config = dict(
    intermediate_size=192,
    norm='rmsnorm',
    qk_norm=True,
    attn_scale=0.177,
    extras=['capped logits'],
    init_std_qkv=0.0563,
    init_std_o=0.0,
    init_std_down=0.0,
    learning_rate=0.0155,
    lr_head=0.00965,
    doc_mask=False,
)
Each number is 128 + 24 x the weight over its row's rms, rounded and kept within 0 to 255. Layers, rows and columns count from 0. Numbers have three digits each. The size before them is the row's rms in percent of the matrix's.

# layer 3 attention query, 96x64, rms 0.434, rows 39-95, columns 0-63
077:144163107139117126115162119101079098131112169126083112079132160118109124168140173127099110124111124167133113133155152098146137089166128112139167135127132103110107132160125158110096131122093105
100:107114148116124152121103146118126104146158127122161169088144104109123112137121126135137163143107133113160140189114136163067104118130116172127142165130167120125128166121081118157175114139134154
076:157110115143096154153130122125158141127086137124117115099112134119143162108188105107087148095156119158127078090122124144183172128159165131113122120128096099126125110131147139122155132109088114
099:111109121141160121117121132104141105106107152113101120116145108125158153144116132152110090129115091080113138134104159047151105098151099144157154128114163138093137154080127112148123123141129085
091:138159134084089129169167110094087099112174136149135095151128120112082096138102161121128122147090134148106125128146130119125111137184116099148164118132146134120114164170123105135101154117122131
128:147118151125159105105107129130095109142110080159098103103114111095128154129145108110126138155154126147138162137154133180115133153138170135139087167130078094096136132116115141164089136139094107
095:085139120096121143170152115155141152138128127129148121141151166122133123144126127145149148159100146187169119115129101139141088125120150089116162088149078146121156100125161097128144170146135158
109:094129126139145125079101168157109119127110110129105158126117132145134144143126109130115138105171156167138171142122147164114153149076147161087071175113118092142137109122100118120158108125131133
091:126143131116110105129111163126103099128135155139120125106126145101097126175145149096130124121085105175135117106144135109146137127139154117101160082152121116120134119220133119128075142132088121
083:145093130128150160129077093149124134142146101139133182110088143116141144102121108165187095166097171102149122137126101124147142113098149145128120081109132137114129141135130144137087144101106130
074:101174134133125086151163131094088110107105163138154089120152154145128099137149157127094180126132142123136123125154136124129086149180141075117136142136093134143085131139149117129156135144151131
073:125152098168088114111163125092146116134106148129139132146149101129131127145138200092082122076113144132130112133140125121146115145152121094078127154100153132123115103130091118093156133158098123
097:115149153137135133148113117153119168141124117118124109107129142118125115114117146167156088189152161136132167135139124125126110128100112095164143134110131166100110133046098114126145123101184143
095:135133161150165127145109095164145165121092094122092132119115150097160130084121133134131105162148115117103117105114108128166113091112107146164116154097140154103103160070113149099121129149153121
062:167142125131144126146093134150104140115121128100086143121147149110147124134145148116130076159146127127151173114142118115067081117135120087119155102089143144080132112083145132102142107107164121
098:121126127167122116150159070138155143124085121135077113132106173100144156084102133148121129146152140140080119109151115101188129105148160099145133138124111122115088125106151156104129133127112122
084:144128111117134166139121144148151115107133084135142160124121115109179077095135106160120106101145148086141145149115116111066122143135090116142117144115156137120125148067127142122187146133146124
087:079126126125107106120142147109109138110101137159137123140118129140102192157157090142118144121135124160142116157130085140171192165138143128122096109130119156153154100162132106153117105113119167
107:104136162176118103112126112148147135147132112162107128159104154105107155112100107097138153167163089140071136122117126140198104122132140174113096119118138121135108124144146114138093111137093127
095:123122123133108160177139087165152165134124073140152132154129104160147116099116130145120150190161124117137124120109119153097097142111117100137142123133133167113160117072127114125169137130158152
095:151122167158141150149113112140147107180134135110131117071155141118152172120099108154146176139140154128120154143163136185117129147116104132146167144128150142080109136111126137153135091101147136
108:115132090156122103171075109139147155131121108152141112150152138110146133114172141078116122146110114151135157133180081148162118140122175113118145090141113120127138137149095117128110147153078131
093:137129138121126120083098169165092113121166091146123122138111133132110119161150131094125149146118119160148136129127139144125139113090116147067105120166118099116160071188152130133094114134112118
093:163128159094105142156141128140141081139174153112133121128111096153124130126100091136116173130125129081120088123114130140085130153134090126153149128102151148128111139107160109142132105086191140
105:103140083150107093112075119093125085140154162139108116113138111135149152131137137114121120111124103163099180154167156122143128120118123144128145143089159111097119183143085134132125101131091140
088:083163137122160089127116136112102150091142103111136112117078126139103110178149096125138125138167127129193126135152097140121154149078123153151126140122112148164133108120150140173110117136139147
090:164089067127134165105129127150163065132140139123142153112166150151137164114116159135092136076112107134106141140099151110121116108129127124100140147114134094105124110167137114087139108110111146
102:135086110117160143146125137131109099172162147130172149100129145128140115179163118094100132124096153139149184123090113155106126146109112121136107122154105138141122170125142126152154083088122106
083:130148159144165085160140127138151132119107108158150166122099163119123120101132113059123130143119165114117101086117144137136130136104118173135103106120138130106148156057131146143112160127142106
080:113142163171130116157128080138165147117076115162155164148134124102127128094093116084120142122144101115125102128148174130169126097145100169121124114134102105123150109084140136125109144160131109
113:076108157161157144156159116140101161114102128112120118131145147144136135097086100114135132166160092112126110128145121118174149108103129111123118151110158159116150106089138169117085107174137117
115:120171120085138151125144137156124078143126152164137140125109068081115165152165129120089107125129100115158136131093117168126149130156123138135145140122100098106107098094139129163130102163124134
097:132099112109085123099123139125104080154157153120124103128158122147114154147143158157115103066135158105154158140135149091106118176192117129112115135132108105127104138110108120126160111098112112
094:112086135131133120082159130167122118142132131144087137084108138096132087173104151100120136106087162117107123083117125150100114164145112153170093138137141121148140156158129127137116105158110156
104:123093125156111109112127158106138079171104111117133128156109128153080120125160138136092125113159083138125188145122132132180150096163139148107131089146156104124112126134147151129125136129100092
104:130166131165134144120099105145187086119140119135124112138163117139158116129109138142165135102130126151107147157144183131107105138164105132148162123084151125136121161157068102133121104108110106
106:106159090124113116137076137116146145104111121148190119147156154146186127140108148117172143134135150172111138137148147135143172135112096150132106166124131139115127126156068113145131116140155142
099:144176118112137147119132161124130093178153151116147098153084118172105161138164143121164134111136092149130161132139144164079166165115118127130116135155147106121118144155117089155099124119114129
103:152109117111147112093131111099167106109173111129091102140129129131136135144069136118132103148126158113144065118125097166118108129144079154126143110114104146147114069081116120129116141149124126
118:151128113116115106137130121085111072109154156111141117146139101127130147156121163106098136103083119114111146171141159096109138114178137116131171104108134067128102115166124122122102149092124137
111:132145178132139132107142140128160129110111124103066116099118078118125116113129132149170111113114106109120112141113163116116072146155102110144136111135143132094148168078127112087151159161131099
108:116143094105086107067099136158128119100119147094104086142109119160144116166117139168128124076116096142076136110137166096133131129136130111106144162125156129144132105135135119098148119137099157
092:154120161152113125150154114125139161124104101158185163140124144128113134068135122074125140187148144100138127141134090150129128102092139162137117091115103103132139164111112146134111163131135111
106:126109113129091108081167107150152116116127126122134109159152145173151154155152124168111124100153140128121148116147093137123114133142124106073139139180132104109067116144119115116109171154094135
081:147121172137100121174108137121083136142147138091065120144114116124140092123125127137152126154136135104150143114147100170151113133131124105130128127156120142160127186082114153124084089141170121
095:135126178150162128143119125161121136094059121126099138132134141111124113108134127126173119171171107117142119130129135121119117099140113116151100131108145163118167159080133144117135114192171134
063:151084104115108108135164163154065108119101152091102095110131150169116099140131134146155085124155089115155124143158111131111114124119146097144135105135148140143085130126087145129131123154155098
084:132145109145118137123125136120173105128173125158136167088108168154109114096097103088142125125081160128091103092120154158118151118148115186108133117135106111137168163146158141139131138110141140
094:106113110149145137115139113138150137093071120128139120165162109110142168137138140160120097102123091142090113152122131110172154110157110124114151070106089115098107115134156154131158128164095116
091:105122154155138122151104116107170145105156119117136156158096134136098114111116135097121152181109111149084134120110147149154106129057141153113119131151161142139139143125140120152086140127103187
094:128121141128164117155145147095176097117131170142109146144104117116134157160120134116150161170118071141095092136119120130129137158141141116154127153149138168092148123133121065147082118128154113
111:076128142140142138092122093162142119130109123103110124119105140154138084165130125118153161089132131126161205151130115122084116124110092157146139135163117143121133102161147143131117132114146178
115:165123128132123137173125127087126076165111166096133104120113097146127119121098158121096135159140129092110116111095185138156132120121138120163132133117105137148117127077109080137136171113155113
105:174129139108134083120155109124154147094158105152126151136134099092139163139167174138127119126124169092175114151133096125128086086150145144131120127126133135121171117108169124130163165137125119
102:140119122127150116139142132098166098107135166125102106126145118113136116172096147123098158105074129126094127162155144086073126170166115094135155117123161125101125102178124132115109153112129128
093:148125154128119152125205114116103132138117115118119111090115117164166094101116144116147152119109119105083084155180118132099169105095135135125127158132165131124117134166104123159113132120120098
120:121132129133135120126122134128140068172174149091109127132131148168167111160104146156142106128118148120148148103153154118109117133184087146166141111140119079142138135113112103119124145093171156
# layer 3 attention key, 96x64, rms 0.409, rows 39-95, columns 0-63
128:154172133095110110131166121130112129135127164126145107138149116143089098124116152097176092146130169084103135146146144102090110119139124127182157092105144104129095117118138123168107105120154102
078:093150096152136125116124123120097162114141141113062157114125089137171152098139107116161109115171104104147105154137103129169153118118083134122131100133182131140121164132102135151097131123112117
119:087123150142128124119108151137157116173142110158129150177097155123136124138116089118101175134115118165132143136093174140147168145140123182137097144137131112137126131172142096123091159127090140
118:142187142123096116107133088103103142137156121154073138132150121126182134114138153153129112094134154090088136124170130119131113131116138105141113115123138105131103174082097111106151118128103090
083:130098118134150116128138111143117125145161164161140117103130133124134130122105168112151161142093144102121099073141120114117096136104171129121137143081092126147166088124137117114167161083151179
125:132139104119151121110142128085093147130144126136094133136109124107139128161140145137128097162128101109133079136109123186119075133113110158144087177120147106177142111116129146145174111093099144
100:123100124139175122157097130126134155075126132129121132116167118106164132140114114127156187127119101159096155072125141115098091107071145103093143121127159130132124100140151143141142125146139160
104:121139179164116127132142145145142132128112128064149118149144127133101156128142128115149099096130182165138118147144098114141118108133105119136101091139162132094101139140163149151139153199145105
079:141108123115148103157183138111161080121133161116112113120159114134080078123082095112149137140129143099138096120113175122090165128135121159121145103158128153155114135159150124133133116105161121
083:122151134157129114155066160102119084171144114135151109128110176155128123142134126112130119140124124134157137133099155127114142169130115155098152144112106099114094164152079080112104161135101138
077:116105127141152138127164151134121127131142152129077077154119106127115125133121093127135116144120146115146112106132102084140117091131110132150134130125095134183210108138149157151129099148180119
065:130134121111146140146173128125109110109157139145108126116150105129103117169115115101141106136129148096131110140164111130063150122174146077122134145116124146136182117146167164160142104100177140
095:164136133099159127124166124160167119108100139097121142145139123118194119107101098123160133112124114139129135151124129100122093120125159100122116107147126164103188110104146115138141130174131069
062:109116156157139102116130133127169093155108114125078154160107147151150139096096145121117158146129111136123108158082149119171129141138155186113136107143134133124157142125155119112144168144083170
070:139104101075113136109118144106133106099109103146133095118140137115123115132125105151160086111133126082134140141109158130091119077089103128132112147137119145146101108097093166160150098097144074
058:106145131126165114153100116163160136136112149143142135131102162137107131162118155091146173143127117165101119124114138147111087139100157163164133121117139109092137103123181116123131126148110202
069:132146150102098155103097111126081142123109073145139146122114132119153164100138165165165066127141119102121149162120154132121130091133103127138095130111154142122102163100076143141132116105123124
083:130146124153137177162128173122174137136132140118145144132096114108126125144127111104096168127089123195144140116125120137083170167149158139118103122142138122128177092166145117129136138117102151
054:139177119155147109155162138136143138128144156092113135122137148114123100147115174084143145154152118145143100086160087178119103160136161132128157117130106124107125117111146114088134108170134171
108:139114107135146124098121192182110147103140122156133147102132145110172144145155138102153183128155102137127148120137095155151120102099168104122108162081133133095105111125123139108140114159130106
098:100135082104112130116119121135109117153103165148094127159114154102086140159120106086162144126163118111152072154131115193137118140113140138130130148154130158134127104145152126152107163126096095
108:140108112131169108110104169127161113079151097131149182088125106111146100158150105124107147127132127120128144078109167132103165127128109157144127160136121143097157122124156147104153087108136158
100:159141124179123109125171181144132125143127116089142089136172142118116112153147123103145115107153153114146102114129131113152138112150118120107103105127174151105086148147139135128134154173139064
092:080100088120128197150123153127123104157139138158128125136106168113118147128122138148144148149110128123165080141116093176134124136128162128099087152132100142154138096142119115119116167083126129
112:153178135142110139089150117144138122121160116101139164136117110114133126134119136107107130096127206103135090112186137106129137129126127093174122095135123134081121164106124136118150129125127078
097:175145162142140126130115119132145112145072148175114143118154168100131168142162123108091177127149137167119150134137163110169164116160127140131140119148139148153093122165130119147128152156104127
092:128110077120138141142099131156093150102128126053116114126117135164106103114111129113130109130075083126132163120126127151118120118122095099159129155124140170094153122089144127128102102122163164
099:139110097122155136099127140123108134136101162087077121126106164100129097145179117121125075157125112164135146119102160083153102112162114087139118146143114158143125111134136139157143099155095126
086:136149135152134137126113086119143169164137139121148167167145136113113128152154134087097170126174175141146128120131149148163104145139154136136086108119148056144101130129137108145149142134096144
089:117145130138128138154121105175125115155147130122151148156130138129096110140117135078093157125139191136147114142103149148130136139136150171162076105136143092115117156126133117111101145075078157
087:102096084140118167153150144116114114107127152141096146104177152125127162136068129124129109130146105107122120142112127143094162152102124172106142106130174120096158141126115101162132123141078150
138:102115127162150098128085111132110109129126134117168148161129133118101138143173123133121177125156144156110100121137108111158147123142095126143105153136100153108116074144179135161129114190153133
072:115140161076109125134118084095087133143135106116121093123100114141126156144133123120135156118167114105148107112149135060086119116137135122122091114098147114172130153111104147153126123109172088
092:138159157143149133155128099165118110138101139146166137140167170146110157114120142103135156177163140130094152078122154106152148179089132147136099092120126109140122124104117161105138102124153139
110:130134106115088109123098181141163123158125094119134153091123135085107120104101132120081160148113098124115153099111152125159110099148107190153114142158140124120143092152137123130121140146084136
115:156165137110082135150152108142150133118139113135070150148119112132154095103120155119104121106111133124119166133108146098122114137158118087156191124132123109151091169108128123171112079124119145
114:129122113119118089150121081089108148105175124141132166124099130159165084144140103128092152095114155134089140142140168156128144129152120124155153140163148114149110118172142093151105126118100152
112:152134135133090111108125104106099124138151139104155115199095116078101152134110139168163156162106143123103143145101102108125148146149155134162131156116125111131129139125129134077158106106164156
106:148140122142180080125113160101156118137136145118164177143123117151111095148101122107104102108085128126127140154123145125109137121108165129133142102150147148143097139094131113144095206122105110
111:130137131131123136179153135125138123205171111109125114091116104108105168120120168103136146165131142114120117144159104098128129095151089148151130179127128115118120142103129120126115132100144071
114:114143174161130162122158124109119142119133121151104128168150122097136118133144123140178075102126103093150119119091122087116076102173135113111154108104129136118127141068123143097151118131140146
106:148099133097115113147161145095119115138125093135170087115114119126141144124132115151146132155126121155112070160108067131119144128125183134114150082144106152114135173142129164100130159111144102
093:101155102156139148160066108185134135100126152099127172164149141137093102139116136111103128133141156139150160118123172157126142117137111157113097148119127111106168095119125095144125124107129165
102:118115121133137142116154159134124160110092119135193098091161110087160154098098151116171116138141087135111143157116098132133116139111132107139127155129120158151128113089134171112123111135161076
111:128126113108106113121123151099131162107170118147104133083138165150129149137108121170154140120119130152119074108103101117090119126093151142121122111119170132095135147126152153125098167138066087
099:102140077162119138152140154116098147140178131126088157073165132154142094150120135150158106125138116128128067121092127144109114133136091144130103146113168128110122117118140120173121152137102112
083:142093114118118131107137162098140102061134156141116108092155147129159127144119101174156117117110104131141098142157115134127142082148123129107144163121124180151149116167101140158146089155135108
083:148117122155122170162133134150125116153148124111143168142113138125115119111112162107084123148129152120134134098150171110112144171129096180142119139131164072156137146116121111149097181089106147
108:120187128138124117159130099168129128122099091144137139110113167122114098102134111098087165133135133099134127170126165128201133141131094167133132092166132128103124095113127120132101152130144132
084:095139131171127119130153131158163138166131152137160141147122130087107135125107152133144130175104095151112177112087126174121110150099134176163149119138133124097128139110140106085140127121127178
079:120119103179154106117150122134157112117132153098152130141131126144119133125134164154150067144074135131134141129093111161112126141119122119156134140119102099129102110131175131095142108131160208
114:131155141103137170146162150095094169136122125121145103144122109152114152134145176156152126149143092135095124126116136122129129131150143105114146162138113168093148163116068113093169104147141170
119:158127134101105125128110164117115105151168169162121132081154129131123127165115144113120123134171146106130120143119138163080092118129130143168117096125070085184122126123148123129115105095131107
110:125120125150170091122118144105118178159148111098077119116139097116138121139126122127091093140086120172104117129129132120155114089168125110123102098132163142132142125111172134121109179096091112
103:124145118123145152188187137145154137172160113126111125113096081139137128147138158095140094126123154112126141112123087106123132112110091124134144144139113121102108115097123113084181142089150149
128:193156111121095135133126175145134104073121135128131094110167176121134139146093119121142138141168169106114131125148127144128164137147138154116117093132122100124154133127122131135112112054115120
123:140117164129123137130167117099082111123139161122117090110164133142152142103137179123121108153133121102152127107147151090126118109114124112161103146074140122154114191095138138082141131122170129
# layer 3 attention value, 96x64, rms 0.418, rows 32-81, columns 0-63
084:143146166097125134128083143115149156134094123117110125154184098150103196135133133134130134109152119139118154119105150147106109125119091161135150120137167138104113096127123161148138117109060144
061:132109081150128111104136113136116096111150156187109143098100173099130112089100110116151103148138089134081100142124144142147164100157156113142120158112110120135150122124162148132151094159148137
081:112167108092106107064129102141115135154123105114131134110149114110129126130138173137132087134142163162119106106138189138125116173108070130113158107138133092098110121122127138122115098115092121
079:125137163147102166148117094100110119130108143181119124181169107099131123114100112139098121168112165167102133167162146152110162091129132138114124104148118118156141143109093136135135150113130090
060:122112079158081127132123077157114110126115134139122105111133157107145132123137082114121108152109103132102096162128112097168182133104169125109102131126128089165112120094124147176140128152120128
071:083098133131115144133074130164116157145095142068082133143142095155117162182172125141128142132109120137149133098104107097132154145106120157121114120144168109143132107113154140129120125101112151
086:169087142147137143126141116171114116146123126171072130171159157129133137112154127147135129122097118084141090144154108104124147089134148155146107122124083076163150129097140140141138120113103107
143:168130097100193132097149125135195129105119116148109151101119167142122134106136113156132136094135090064138131105118133137145142120120131125146141131130120113090130118176144155165101117147149114
086:146194092081146132112146127123132122133132150129128121109130122165120169129128132112152134098120105065102125120122160142114096166114113153158166116147159099103116120173148128150117092106094133
094:121113115109163120066135124171170126096122085126110174097116172121098147105137130141146115098162096122174141092131123139157148149102103112118134143112131131098136112151129164145101099145130132
104:122137119128086079105153129135082136111169093142166127111073148083157090101118129109112121137160140182115114157159133129127129143146129096111139130120112146128137170097102102122122112142161128
068:139106109162163119125163112154138075097148127162111132091097180130166101087150122138121125128098098083134101162104137099157152122142135119123123115122094103111129148133120157115142121129166093
082:119140126128195127136150125137155129154113119130106129105137123152121116137140161203112142101091143097181130089130120143125138151097091139116121137113115126083107124165115124120103164089162135
087:113127121135141122177118141120109147153146186157136096153153113154130144140131117115110123112129112116063119169140097128120128160125168137150109163126135157138116098118142097139174124091097183
067:133144085143137110122170104101113133145174153189159127113102163095150082096092130130121116138149141142092122158159133160131148138128150096130116141089091157110110139144109107154137134143152126
070:126110170127163100118103172097130138112128120132105165138118094138091170128121162151135149124160124145148178092098150171092114111145104138142150144122134169095141112142125150102156129091119153
106:156099134143184117130110140141159109152114116147108150089121128138128147118182160167117138150118126097139127117079168119124131114139063146119142108124123128064128100139117170117124121100109130
065:130077117149107121115111148137114136118143136136102151137085175094134106126105116110141143128141090140119126140099124103138161073168163106144102161095101153135164132103162130124153106180151140
111:146136142127092122095125081118131143114111047088175116107123145110131102127143090138126111130141130190149139118124109108149116130138126127106136085128140113146122143103101112140101138182137090
082:137090150148115155165095090156149117116083120126122099130169140146122139123147077144119129133101096150143144140132096102152171109112158162106102124154142092166122111112129150164108134155122090
095:150104123128148156115158137150119136104139129131098119194150161120126112116126123123106166101110139080168126128162074125134138119102183114148097138116076114172120142139120111156120153129158128
071:113147082107094181098101102123151134089121141128113145160112152097134153107129072096108161137148110108081139143109131118131172130120125118132143119138161149111129145145106178169129133156143114
080:132072116153117153108120119164139109101143095103092156134103151090131136105154087112111166159109120099149109117100094083147143088145126116128108120103124133118154139097092167118140141131168122
075:133148158118090105154109141112098132133149102080160123115115066134149142148133153105135131145126162169121134126107163121087072126167086147118160107133149141104138157116130109090133119103116119
084:152128099126088117103136121129103092116161136142125128121113127108143150104136114070160108159136113103067084148113148104133109109168138144156159121129148102130143127093142148129169081120084132
139:144138121142186091163156132110173119143151148172154107085119152151129097124086145153140101093122111096112124132135117143132110133144152100129106174098098143107105115161150119111151131153146157
081:122135081095125102090164152160110120155137135094102108116090154153128129138152163124148147091082108065167109096121115088131094154123118133152121130123129093135122119128164117128103122117126148
073:158119113132135128123155144131119116121174140160125142155120158120140114115094121075172102121140109076095093146138110113135111099163176119168130164095093130137151137131163113136164091135113140
097:102164146107115128095139145102101142128165130121131163164104086104133129128107169099135127133156172139116135129133166152085098146147085108136168111124125168091143162140113117091136120086138133
106:136138135113144126140132099127142151142105128151144091104147134126108142102151119184075147142111133146150151140144129152125131159086108131097106096138134126137078092131058133159099178105119126
086:128179088085147112100185148115131125136149119108156104103100145144123117131111137126135137087114130088139112091138117130122072180107125111155143131113142126110090129153114083136109142109155157
113:100087111151090102137115150175101151165133118065141126109080132132144097175155154109138121120125132142165129131131096087156128145135132115104097141116113134152144135110166104108112120171134141
114:091097163115134095130159082078131151124135114081138134087120133141134139130134150116101117132126152120128097080104147132107161198128097117117134165104161130124131154125115157152092126114117110
124:131120109115150068096130143134107145119168128142118129120122137089074167128138128138117124131101138114137146104113120139111124077160136106088056120166096134090104137161168119116131115125146135
134:150095125111125154109141122094106148156156116129109135142118117113144099068088131108143153126115121085114113084200092123124129127166130163117123090170164132113159109129124133113113122105134152
105:124121132135131186152096085136140114157102131123146155079101123144162114149107191120114134129137120149135090147100159104143154158116113116169174127132147107140143160102120140169142116104125148
109:144131103112113100156147118105133113135115145130111130115097117063123153087166199095133146145131073108155109122143119124121122132145082127145115128158111136105133125122114175183107128107133127
091:132148121111151106142091117131144135136139102134141086143134093171157108158130125168099103124121148131083160121126131169129140166123131112115126129064106100131069119169119135085142149152149122
090:123128143148123129093147136131117115099100150135109165120094098077144096145132141121151175137163123146166105114121132106146111100175149120090137076189143135138126111084136122129165113142139127
112:160141157103092087149151146138139136067118147134102107165116126129134123138112129147168113130148143161114142077147105124141140115165125139092116138147190103111100072132108148115124154112121126
102:087138167130154156076155126125135133121142097087147138110149135157118111159100069118119113134126150120116114114085137152088121135118138132109122157122115196161132167112144114112129143130111085
091:132106117147126169134089111136101143157160141150144106131158156161122157128122110176146105165103180139130143147137127135126131109134166144142126113114190087134156157151101087131091116122104150
129:156133168170102155161121166150099153133115146155129130153165130113129107140091098131186110092137125134125124137148140158122113130097161153151124084164160154134141106090090142105145150119112120
121:129166132116157086125118121115127117134154146136115115112135100071093116126095121089119108104132089123132143106113117124093164124136122131088075114092129125164089124176143185120141139139150103
139:118103170118134123175149133174123136123117117127118130162156114144106115100122057093142100118137153115148178107145171099143099146139129138072149132131159083145124122123102102137133113128141118
111:146098160146106094146160104149125161092160125096131084133120082141147125097120084116131108119116106152116118121111165135047144136100110145101096138103148139147116133121117140149117155119133098
110:119125145171154115145125104138113128140179134099125139106140135111093142137111127091100118119105113107141142179119184093095164132113144100140091140092136119188149177132135121132126101127117095
125:081141149112155102124174172071141134113134100103110155134143164171130101166109116112125116125131161122106108115122135129163147171107144123136148155108114187142154124122126128088134137139112096
095:139172100138156128138113143139136127137141131152116113169148158099087152104121109097122145109104123118138158175148132091126123066137157107162100127110107102145122111149163104096111070140118111
109:144142069136116118116117136129169101077127149148128128133108106118157111165120146166151138132141106180142100161091074163133164094161122134119144119115122138117126126151151155105112148150156154
# layer 3 attention output (transposed), 96x64, rms 0.383, rows 32-81, columns 0-63
094:136100105116131132106056145135149139146133133144104162154152110087139120154106145118148103161129139146079110100107111094104117135123119154142093168131148124098103164087106143104146085133132105
080:102142107098123150111147110103103111122162147143142091134105132169113116131123102097097153124124112110154148156143145126141154148146133151089142104144120094159160078185131105170094158119092140
086:127132163099131124144079131175147159151132091149119142142127102132165121141134123114151104157125131110144141091099077121098075123089126143133108133150160124134101161067125120085123145140136126
093:117123101102107087124103150136152146115142125134163126143100154121083126149125092077115159127115166166122157153147108144131157117141147108119141126153110109142129095201135130155097138124082153
081:146105098104114113136150099110118101132151156152171118134113149129108133128116107103085159114119140146110131165130144115141159141178146137070162129137122087147131099190120124146088155141095125
086:160096128127163119110091120146173119146098142136098128119135138109130148104123152142125108125148122182097090105099127086153127149116100151118110166103136147095096155092118153086142090132154101
097:117128106100116098098157136126156114112107129119176137123069132129105139112115111119113167100137120140123160182172159105131152127159134129124154149142136091142156083126112119178110147150086138
128:113144129158119149100189134134072097116117170134138123120106081140149103163096143143107124112124118061113119130135161131097117144141116188118117121146140108150142141123140108155138142128087119
107:136162149149111140173120136122098126151122119122151157128137092129174111122123105153138121149152129083146094116117133138080109127097130133144080150137137140160116143049084098126129143147157112
104:117120143141151156079140131140111119112133157179086106122124099140160120153111179142117086134102111101099116097100126096132099156109094191108137122136155101108127147104163115106139131126115133
109:104128152126130154149135106117106139125162111123119098156120142150125127133159135122156130134107126125165185112155104138140109130126146092114160073142113115141139101184172103115109198136122165
083:115166136129107139118214128113119108109130144103155115120097127150140118131134100127096150088130123100131162158152162136123149133149152130104171114156109105161161110165109118168104156125098119
092:134139169151145114119163144180160127151072118135125138096109103111147135124121148161120120122147142095115110107122109159102132130095129133157117138128111152124117173061095132111172093119165116
098:132132103106113120163099108091149113162146139124154151121145141110094142088106093126130199171160122127133096138158120146115163105133141123118104132118097145132128123116069128147119112146185123
080:113151130118113131151153124111109112130159113148162110133112127156101115136134099111106176145111135080164149151147114175116151115149162113112135085149100120163144101183134100161116171136122163
079:117120136134157164089084154137160147135115123126067120142137103123138120135129163125165106149130119124118132094106099117134117143094104134175105151117113154091127161086143127102158065109150115
103:116150141104119148070140151153172130156116120112090131133095084123181110154114132141129133108129118126106154139122121110093131145134137165147122134140119123138125186089092157131144077124111082
087:115108099114151156078135116107114095110148149127100092136126139163100133128146141117116129098115095128139145146146167102179145153162123147093150106125128115124157078188166124157123146121100131
120:134083135127136129128137124136087120102141147140125110145133137116141128176120185117133091111084145154093153115098134095133097130151133123111167108136166100106125141184182155122118152118085129
097:128103097127135099108141112116128111120136175149146122120117148091105133153100133127094129107128148184070121155123155086143146137165122140089156145139143092114128116190134159144114112124083130
087:140117119167127090128185127124131089093092141122183153087109125138084154109127132148106157097114117101131122166170162142142148126160130102144152141116119126128144092133142093138138152146100155
087:155117099140107134118129140104083095101154174142139122149129126145132120165127118101088128116094140120111124129134159136136150151162136164080122120139105118165118114210142120122111164132082132
098:154110103139121126083170125121122103083125153116123103133101131162139144137130164113098126081097108147113150162151163118158149151177142145104172121115108113141138116179140142127117142121075118
083:134140152137131138157083137141140170140126074088086130151146129118163120114152129138181098136152126154139145096118108117121093115093136082177108131123127163122113157088128146099144114125157111
094:136142098092085152144125115082105134118160116106166130161111127168151107115126087090123153129131107120156150165144149114118134123154153130117127133135128098182144098130101108160081175143110118
126:096164126121117159147180100123102123154122131123138135103151124134115113126115103146124161151145127046149127131154132172105136107121136133131134091134109120122169121105095130193142102105166137
093:139132162152142144150150118143122109142079126110137150112134101144171147094150131172140111095147103091153104131124144127115099139113124130137110151112142148139133137033100111106145144147172121
086:124148103116099140128151124085095116104150118112160121122123129168119110094119102122115165135135088086168137163169170136133145109147138124129131113125134111157163074125124095178109175139124139
105:130150158134122146143087164142138163119123081104101127142134123157148115109164121112164115155129118102171146086132093161125105112079131105170095112129110166137122139087141104096141144133163138
110:126112138140135093144134132154157115158113152160153153138126120086120147177115145126130144129103191150086115144121075151083125150158147123127140129156114119119111185147101148104141086137111138
104:137138161159121137185148121136098119140105116119157143113151101140160135119141145157143116135136124068156099122124115171090107123106141117150106122113126149147116148057100103101147146136179124
113:136106150131171138123134099129140126141113119132070108108148154129134149081159150174141106106130089161146116105117144092185104132128106118109146122091151152088126126107169156111152130135163127
109:178119143136119167128154111126153142133099146171102120142130103093127189118160115166145114125102091105169125154142118132131150099162143111108148101089133108094102151092141133134132112134101098
119:121092136128126152133118106131125136196143124135103121148127106150169160141084149129142135156158140088115148173100161161099092117095112080145116140128138119116125131102123103130152108069144137
126:118134109125151125134083122129148158138075132174103125128156133102158185148112144146103153113132136160114093153151137155175118156133110110137122126079164126083110140147106116104122143104164140
105:131145177123126082113151137174154145068125117137111135129136141119084139093179090125148135143118152124142119097102094107148166135147123177110136125125136159110138126137141142111149124189128127
096:148171151119132138131095132124171170124124125127122178136119123115130173119154105135135113151134189104162157115130112130105099172140104145144139152116171132095144137131112103105112147091162173
088:161098101145112122129238142140111104118138119125126139117129140125131132105133136126119115154168084118118113164132128150139111099146146084109108089136111125149134131100147161153115110167105118
087:089162158088136115161046126114145148146151138142134102141095143157113133169121118112126138109099156151114160127093154138134102127135100161142171141123139122100130105171139122126153140104142145
105:122124067144126147152085125118104148170121164136150160154086123132125106136088120116104118091139127124120155144161151155168118158140131124092163091124121091174120097126152148132121156101121122
102:123118129133137159118119120112131100168097106151154076153141115134151156130140155155125114113081054149113135157139147114128155080097150106140147115137138105096089130101135119143134102133086098
089:144071121154140114117160129139092114112124146115107127136165137115125090091109152136142137112167134159125071115134127126147171122124139100107101141135091141156147151132112138138159091194150097
137:089118120130171081103094146139092132095113135090127135125098122134139083136138161142133108119150115178112086089125124087149139129082102132084134140151150136112157113150123152108088126127139117
118:133159150119139156116149147129152107179116108154137153128119122158173152142119098140126087146128134112157158161101174142121093140098096121130095121112182099147143125138147115153086153085140135
130:119146135142159150190117093128088159127120149116114135091150169136120085148101144125122108107154127169146131111135133113125164082108131095124143099142129100171113086102139154129115161106149105
116:105136150162171172118134121124148155175095118111115119141097120133159130160147157118089070098104120130143167121156119100150140155096140118117128110133131086123112125119149141149066132132097115
105:098130198117164152106087136149147134137128083101114141107121141163152114152134114142156104144090152122164130137085112097097166130079107134153100137125150105123142166117128108143128130108143140
116:136119093107109169126080129095122102117116112174138109108124082117125149131150111167133135107071045138118126167132133114118144087147137136132150123127104121116105146116115127132125148088105122
089:086140135128136143111081135126131112136167126085147153114135147175132087145081124107145156148141179126154133131119128114094124137076123140161095136123123122172150148135100101140127144087157158
104:130137113114108137120116164106148114153159124154148114143102098157123108132116120114121145102090158133103156104125118144136069176159129212130125126130102138157132130196148116136128140126134128